python train.py --num_hidden_layers=19 --hidden_size=192 --num_attention_heads=3 --num_key_value_heads=1 --head_dim=64 --intermediate_size=768 --vocab_size=8192 --hidden_act="relu" --norm="rmsnorm" --norm_place="pre" --norm_eps=1e-05 --positions="rope" --rope_theta=10000.0 --rope_fraction=1.0 --qk_norm=false --attn_scale=0.125 --bias="none" --tie_word_embeddings=false --parallel_block=false --init="normal" --init_std_qkv=0.0371 --init_std_o=0.0 --init_std_up=0.0371 --init_std_down=0.0 --optimizer="soap_variant" --learning_rate=0.00626 --beta1=0.95 --beta2=0.95 --weight_decay=0.052 --lr_head=0.00997 --max_grad_norm=1.0 --warmup_steps=200 --schedule="wsd" --decay_fraction=0.675 --decay_shape="sqrt" --final_lr_fraction=0.0 --batch_tokens=131072 --max_seq_len=512 --doc_mask=true --train_tokens=715800000 --max_steps=5462 --dataset="wikipedia_en"
Each number is 500 + 50 x the weight over its row's rms, rounded and kept within 0 to 999. Layers, rows and columns count from 0. Numbers have three digits each. The size before them is the row's rms in percent of the matrix's.

# layer 15 MLP up, 768x192, rms 0.164, rows 224-273, columns 64-127
129:533514488468367485492487438576519465493428536523411484479448487478435453513486667506528569480532526454544551450509512616513437495611488551446558363495457462465504464508500527477402412452469399
100:434501536511418491604540502453540533482541537459481582480526424526536486520522505488488528484571481555507497577500503616525508543572511491537510530455457467605503425439554567438558467545555470
093:526500522557585477515414389540547556488574525470610544549452537450483555491477503573539520523475584476542484376547445476530457548403473481470478543446498536575536407494570494477490507478403476
094:419491477390472516415515528614546546465455468497537443487514489555488505507539514562426538461603605611524520433479541518478500505505507574447470511502425592466469554455503488496448483402487534
102:405551559461638488536411549490389475591465546476496539477468447510497489594534426474465434448416449532509479536376473451480445540426567530429494462528527377478497521554456557499551516467518470
109:570452595455573519595508423528570565540499515541400464446530569562533535488476527513523489513545428482596482524480499513513495442522460576452583488427455520416439474504491431587520504418513448
100:506502554466509514514550550458405497469462471575458432471442472510506513482481534470588527539470568425579577451505517596468611578547465473481609544538428539506425549510542553512529603432512417
093:423488466576441513424507585562435504429532556452531490548594540428484551523525529588575523488544559516583490433482526474493562514454562510467498561496402597531452432568532508498519492449496449
133:544515532528502477494528503480551495445504472526536548478370532566482505493598453669425457464543527459563497472455445527490488504484585497534473469563489547568409625514588427490500472505547523
083:481471535515550545471458569529454506578528534503580548492572509514478432568530450518514487540453449548562447507422536549504498472549566442480465539481446452501621419549470500549583539460493415
102:598456455528492560472448528436589497487493621466515577493468573510397491418486476571474563441537533501522573489426477554466529387395500427483437557441503507554449531540628419588514515556490528
103:479573508495514470473537438486556497458566465489436556519573588570413493482505494528516596515424508422458508663511494434468485474498493561442462466443461429542608454562563437503465524518460541
105:529435564548436495561506485526591554497491523513543437502491505490475493584506466446497455424459498531487464555516399498522489567426535443479497444511470501494408483550480520524528442518503499
093:451479520509540468505450462488499506519509489502563442415474497565526493467526535513498566444392378448560484519523462449440571487520567456514513533471583475502527491591509494473527488567447432
095:530490559466516518522472517545538632523633437449499509473430495543456547439527484518402611546437548517507493490551454523441455467521685541571507489456468443485532463498517439531523564541544599
096:525528524456415494482435659510512563426540475485549454506542505505491473338551481529515474541500504538510461509534503440561525544498462447494478479473419485518485593450593562458501474477449499
095:574457578457446496558470534543641539446562522558390534495491557527477503434486626509532564456537489503575581444449447496436368522438560437468546469580462518462444530432534455448486515486520615
109:500548429552538484504498423544433513446517521482475536473482459383537537437544569452607537562507451534503538450499542482559473502479506456481506480531499444532489459345467480469514475572469400
104:503522509488497455563613416546616516402464503501437460522436549511547380571490552515415421504464478491502544613433447500539485466513569535481512471483466483573549488424488526506479584509529511
097:432497586497486430501521442486437487479495618483438444489579504458470577522503470547524474478466543513498468498421521610490475524590527512495542543482456503558580527420506438423421492505464480
089:512519457504467522483496605530578513516458490501439557553477521543457595492490381479533448510561443426505523508521506525509430543431499498491536533509481459440448517426433543573554409489421594
094:593519447518565493541456544497480490496575421548492442586583508492419489512509478502482451477497392413462559485503459423499427514546533541500525383508509464483607550590497463492471553450529533
101:555514539534568522556516526496542495479491538545561520406493477463430561512510520502486508467509475482430593403441377639550481501548453446468438470467491455490495495560415525443481494463489524
111:512403518468549503509516481563617505465481507496453526527467441452575502527457556465534516459593441473605468488377520474538466495522523502508481500455394571535444423451512519449414571453530620
095:603498484577552626580595414455556519573403532571579483595476520516460457474500479455554539440462509507508520465469526541464532494497568491503448527480503467521497521481434521541514559498547489
095:437458472527523458490522545515526503498560390486516541532431512534576476445559479436604513488529448543503496404508498541494498502489517524455515527515479455399426595523466457519427526479546465
095:543509613443399502386524462489590497577524447570497520451551430442488554498498452539643484498469560501551577509539469456534577535518455441522522519464454472473460538484561508397460465514545482
102:496502489583560556508533510492464428530502591455511521600540586477450547520574538513542387440488455533429421524491459526606447494474525535509460520518510502471627573516514571534495524570599611
090:523562505497460475503523559480445576508496458477596551500448561532463590476538480563540523478474490438452440485444508561439563458466588447482489556436529479477547471551525535538430543530501457
089:549466562575582479465524467488509458409517447474508541507468381602478518488538451445536485496448432406539513519529534463414489520496561495497448495601512524580473403467484516479468634514540499
100:452551475460538483488469528461505338509499512532542496503487492547593430435523510531530523569450354478486518520519502518501458587481529497546514525511514582448511513436533483405536428542488573
100:510457476393488541520530498491427484591559543456441436418447539400456522469458473489444468468431627485558441513422499536504469571446527567490503571494542473486533450518525510539543606544552560
103:503376518470564554517501584474586505567499392546502519513435459417464516559489482519552470446459470433578514515543474507478467472489520595383427457426517521418467452494539493537596487461525444
098:526472529483521535556566629373634579503533486462576564505476528542512460467547554544505565496538386466506449523498466497496570554482553480470576513592471469501516502612435451509428460453433501
111:519407469433545485487427493432533522527545504527498489417516542452392501506492552462438549491431444598626516474408517458523458473508560526430520417506498505445504418576472514517549396496553594
094:420404511537506533505497496436575452382512568487551527437463451520459542442493511485462466525598522532484465498501556460520432511515539507495501451467490497625516499427422524499583514560543477
108:518482504496531525504511426523576550498517479574443525460462525500518436484509542491498580541431447512427524502461529442493491508622510495538537606543544441548506472452463473508530431444543538
103:463566593523532510530513513495598531539514489517530634470472465501416517529409440395544517527441460539511494503540468517567386542541544453522543480548548493513536577566562479520505407576408548
114:554480509536582441476450514437480580577415534457507491503464421425488544420593550516439477433479468477504393491493492507456481549474486577411534465579455518573477457506595463519593533473450468
103:626473551468399499477511520470451626566512534568503570472526453588539506502563530492574441506405495501458601528483548551550569555472451476483537415484492430540547485538523468442515482541571530
106:495515531401537484464509547426532424578488474498517400460468467451434549560540539421495555551592589473483547428479510489515541556484592464517486425425488434559507402505528580550457434447539584
098:444478505526469462461493505441541510446511526560540612562562432539500443566540482468515568505574489528638530463566572499465526554520507500508496504484460505388458584526382513548453576409536491
103:459466467436544490625544535457498535550416494480546503499570550603511400391527435549537491566574412559518443427383516460459431478459512485464547528443517557483439488461537499487511466428604430
098:500467517482508580496531428484516560581384510479623474530466486636501457552510439468515462442487534514534558532453517478509556505480539522499461523496561469516461571523618532561576560532454499
099:410421562536462491515542473576536502488486581551445620493534552517520505483552517544447618450555477528483446532401498566477516547463490469486430559505508489519590515476515579523479457473521516
108:421531494500521486443457390454481482571397544512532482575544523477593452520493449527527479509510543534514563410425495539501522487561487516516468513534501480424518438405560478443509457619434463
100:490501448476504555527517528411525487452441607555468569476476549550487429567470531440446535486520523510421507419467490543489483489502552520520527482444536508537567439551560495457538463497487624
103:563421485605566434495445496551480470543593556522527523504574408422540407431499511386476444493487481487510528490556465516449653417491490602440423515516438560541470469430481470538537472492459461
101:451515476506488563520542408425495571494465435448506542481399529587506546505560474535573483461591529502497500427526500477550531388514465404551422510545552486465418519494560497529488475450514403
099:473461566444483533436479574498506527483460521448499492542461534485477457509619421467578446518595434496613553497417573445445467492544562478490540549506447541504467497433516454496396518648567434
# layer 15 MLP down (transposed), 768x192, rms 0.172, rows 224-273, columns 64-127
113:484530475450428578473506490555585477430526436576498410512439552518534453450546475460447566547541522543527566485513492460429500489551512518590535558565431510552474470563417502502434509419561464
094:661460480482509534444415529499509469416509493495458400570478497492452498481547455488589505473544530576495528446587491499552579479452528472393426613474539518360504468500434473440533603460553525
096:496500460476419456433559496549558509474535498381410596516537512480501523482513526582461507592523509546428524532492488447512434528432630429559473455556530512497566539433519394505518434480431459
092:572462546525498543498579495446424475498563499507466474538500579485506522485453501578430442525403507441452478596442480453566465507482551465528516479449520396561506417484499489477496564445587526
107:556513571560447609471444471464437471489534570505523465502511486433550498461442494503468453495428521457503582439438490473457551568602449485428491517581507533598556422489458477440572417490554511
105:447591571467527461481468505529607534603547544490417515482521553574491537536495505470476417414546448429476469442500521486535509461477466563538492549519476453452513539530478553485489429612533436
101:494513585518499571475460571518473582629551495526393472478535553413557507534573631574432498525413445449450478542518514546380504531436459530470433554491510523574491433569446534469493525478522511
083:491480516525485606513514468522458530439560520581451537509581491513519548538518447550434462570516543536550482515504619552450547438597531546530530535406533440464480390443613462471534441505415463
090:475496477497523524501461617502483503525454500593511485494512516544520507461612529819443511447539477490525501554504554491500493528572437477558490469422498477494453493462386370553512522530423483
085:464497477447491501572514498522520515401503471535516444453487476431614401560481546430519579526518498589463564493495480559434489527449539467568429565519562514482525582570433506438507572555467449
103:527547474495445451558437507460488461522569499462562465568490488469443533515519536461458482405559565480487561474456558487418568490506556459359468474485555617484470526538544472535464459506487452
101:513506505469441545449592531542523529423452436539412604490429452527447523579516497456470584523525557454445575544475431525423508493569491538501516476455377659526518458485532557548505539426498548
103:453442494509612446427441468463457486595445475514442487561496508543509456534501548497433556554407446428532595530465598483519568436530420498568462470447440478459643472519487547408521486514571539
098:487440425469485544474479557438506427469450478534498483550444515442524581383546521589559466450407526525483529555473490508526542468477503538635431505546453512523429536421514470594521500525531542
095:381449463563549474443571492614552583466466476529392420438446542525452543526395525417522484369484554436416434462533483504361463481542446477433453452496459522473534513485504532500551523516521496
096:491497438460507587536474581478492498541507427585479535486501505519431521465481411429467471470568473500459424576439522449484434557480525548449590552435592479452586599392583460457558491532517468
094:583470532543498492511439468600435509556519412445585494457525529544556442477561398527506508572551535514532429446494500458570624479569494472513484432514529475476531541504522490361511450566309492
120:555524489510568495447557490385512528545471447586482487526483517536535469512596409573476466538469430470524523539510513518491457382521549467465457423495491443569552531536454504492576513536550602
105:462539486480508518585484481470512522473413525455448530551538394459422534470418569389441494490390451440484575492485522511527498516519470472535523527477528525536411457431518468536524463437505549
101:498466539567466513585501531585523503565465486559497494482509497403445505454510529554459579513430472520468566403475496439422464484468486557487591539483522504587407483487584534461434490496503415
100:502480493490462566492432506475419420488527691546454501550430497489498481431590523449543552488377500485459543439496528647533533509571493506458482512547532574487404524487522562470509480493481507
098:498449507508535501509531382473455520544524546501533569453421462465416440514465542597360438625584415462495394578494510611529540470543514478548579554483546452525490513515511422512456522436472522
111:438498550510517396526501520466577469426542492534583412418521493452530461458462499501472490519557559487554483507489449455343389504460484467519482524441487472604506441541541498513550583441556560
107:477600516492446450459493503542445485541507522568527499561468561480493399530494560562569486519535431450536479504680455500552575571583530580512543472465481487599532395529468502456490524524404505
104:608451426560398505501482520506505493582564475523517516400489526484481512551530526427403531554496469544522498435450518544512546400459449537528406436444415424417537516476491496502516492511541435
098:484478531460534402520540474503453481514492428556536505576512517476570577517438452497511573547579542550488448504543500522429424496557500570403550463393427479504349512510528375530510509520548472
101:490545509473550439452577498518475555518504408463503540468550571524564428572457523484549604565539490545430533390468424417563475469564464522429593522495487541618558458486537514453460466550421431
101:552490521544474523481488503605449554541497467468466551518493494588445581511443497570510462495418520506459515491487496508375506490506630546615415490460474508400438472534589479412546469427540519
098:479516389525532489381500596448528522585544346538501515495557484488606504370526564458543520525550550390514503526510494506565513592454548461458465494520424502572546409432543486579613445552553464
084:555539469448491402500485520477467515517389512515401457531433545487561511469547534554461514555646560542554529395459483465513571464443538510417557471378467510480390495513564534555460467485482424
100:523524503565551427509584544516496477525496597486443502497497489409508460475515542411452494558587488469438537543474485461444464444605484453519503485568457549602586492477496369427560393535447631
091:539489457514452581525550544462436540456499524496498420504526468472461518485491497521470528560540538486471569498503379546536562502440574447512500542584436471453484537481483502433620464498471513
104:473573450484547556442521502427464445437510562584429439541526618499564518556473474530498413433476447551511541464542433478481529488460465547535626435580486423513539493540556473478506660437479648
085:502436522442495542519454456488422467483449511537434474492429478457464499513516509569415554503496506514504527535529502613418479533474510469513495449484533573491498553522534577479474465430584509
105:509531448537487509460445441540513426614628501499494449466542548500518546527536439498450520477586485553515430449490468416493511484456541565526614432461531446487476400487424476445442494546429487
096:531601477488495510454440511576515450424448496505502519490526485454521463489498445435561535534458473496479586467508467554471520558450472419470472477503454558512483564581438529496481564513469570
105:578420472609530530489446514517483483547545545491496471442468546444488540480565495464395460481475492505526495374483493474484607546487486546528516514535463485566467531513508514484478523524469398
084:449426487527415554474414529448507532444532608486447575419618527547502508495512544423523456500372538492490450454505494471533506417570439550439413439558539456445451521431522553498481501443492505
117:483559505491503508471540503483515492497474514467467467435415482446486549555534448476442499442505497469489479388517424561513558469460424599563544354389482493482448493482578591451509550592491477
097:616585556549495478565468571495549550556566455539495473475514522594491479532490561510516393465470460445501515531477510535473551494367377513465494452576468514604448435512511508493526548477424437
107:448576499501522473489583554433541528520444531464486490497531479440449548608582445437501545462516599592519506434476535468589492498518484413432560500520447548504549564474564448506385437490549521
098:526401518531612506558479483537450479548483533462552412497477562428533513449465550449477431617623471599458498480478543557559556550419511523542529499496496490474581439551521383538521485573410571
104:540605472491510501512476431507470474479557556500431562454559498523504615502531561482474611483424551443518523366500432542457511508414490457605486436485523620511494455521546557438500594535488540
093:492533559458540569523462507493421579467448426521528497482611501474479401552494530502561499497454554486430566548560464455517500540469420571506432477450450475536521552463537429511420520485586398
092:592491517519510568436538577498550564591592508479584458606484534466498561430455491510482516378473444587434474464497465528454479416556539598521494490447491532522496494526464480499441480445599429
114:475481563489495504486542412544538547513461588416540514466501528464587517433558448411476514465512504553538575440532574501433585481448559462435500445515552535483440488460526606587439559437489425
101:421452430500471551664422505547509522526460437484559468532595530478477494455521513563427521511560534499525489519488479471556497443555567514511475442483548501566506512474487514525483550531473461
103:502467405513507513469481587510528592583476555517409520548472485445482503511519516549460484546540558431484506467602527546465443606537512604464583406406576487580497520476561496471468570480453471
095:454446435493476522459515509510482485498439528453433557505433488534486531551542519477539525609585408492476460483451526489498453465450513475564578452444506546506492417463400579505512449504401448
104:548440463491450493525409508482543521458605530453490520535527559565599405535518487465450459496578646463481545594446490506451435488530506453448502482611326491426447493428475527478425457575519484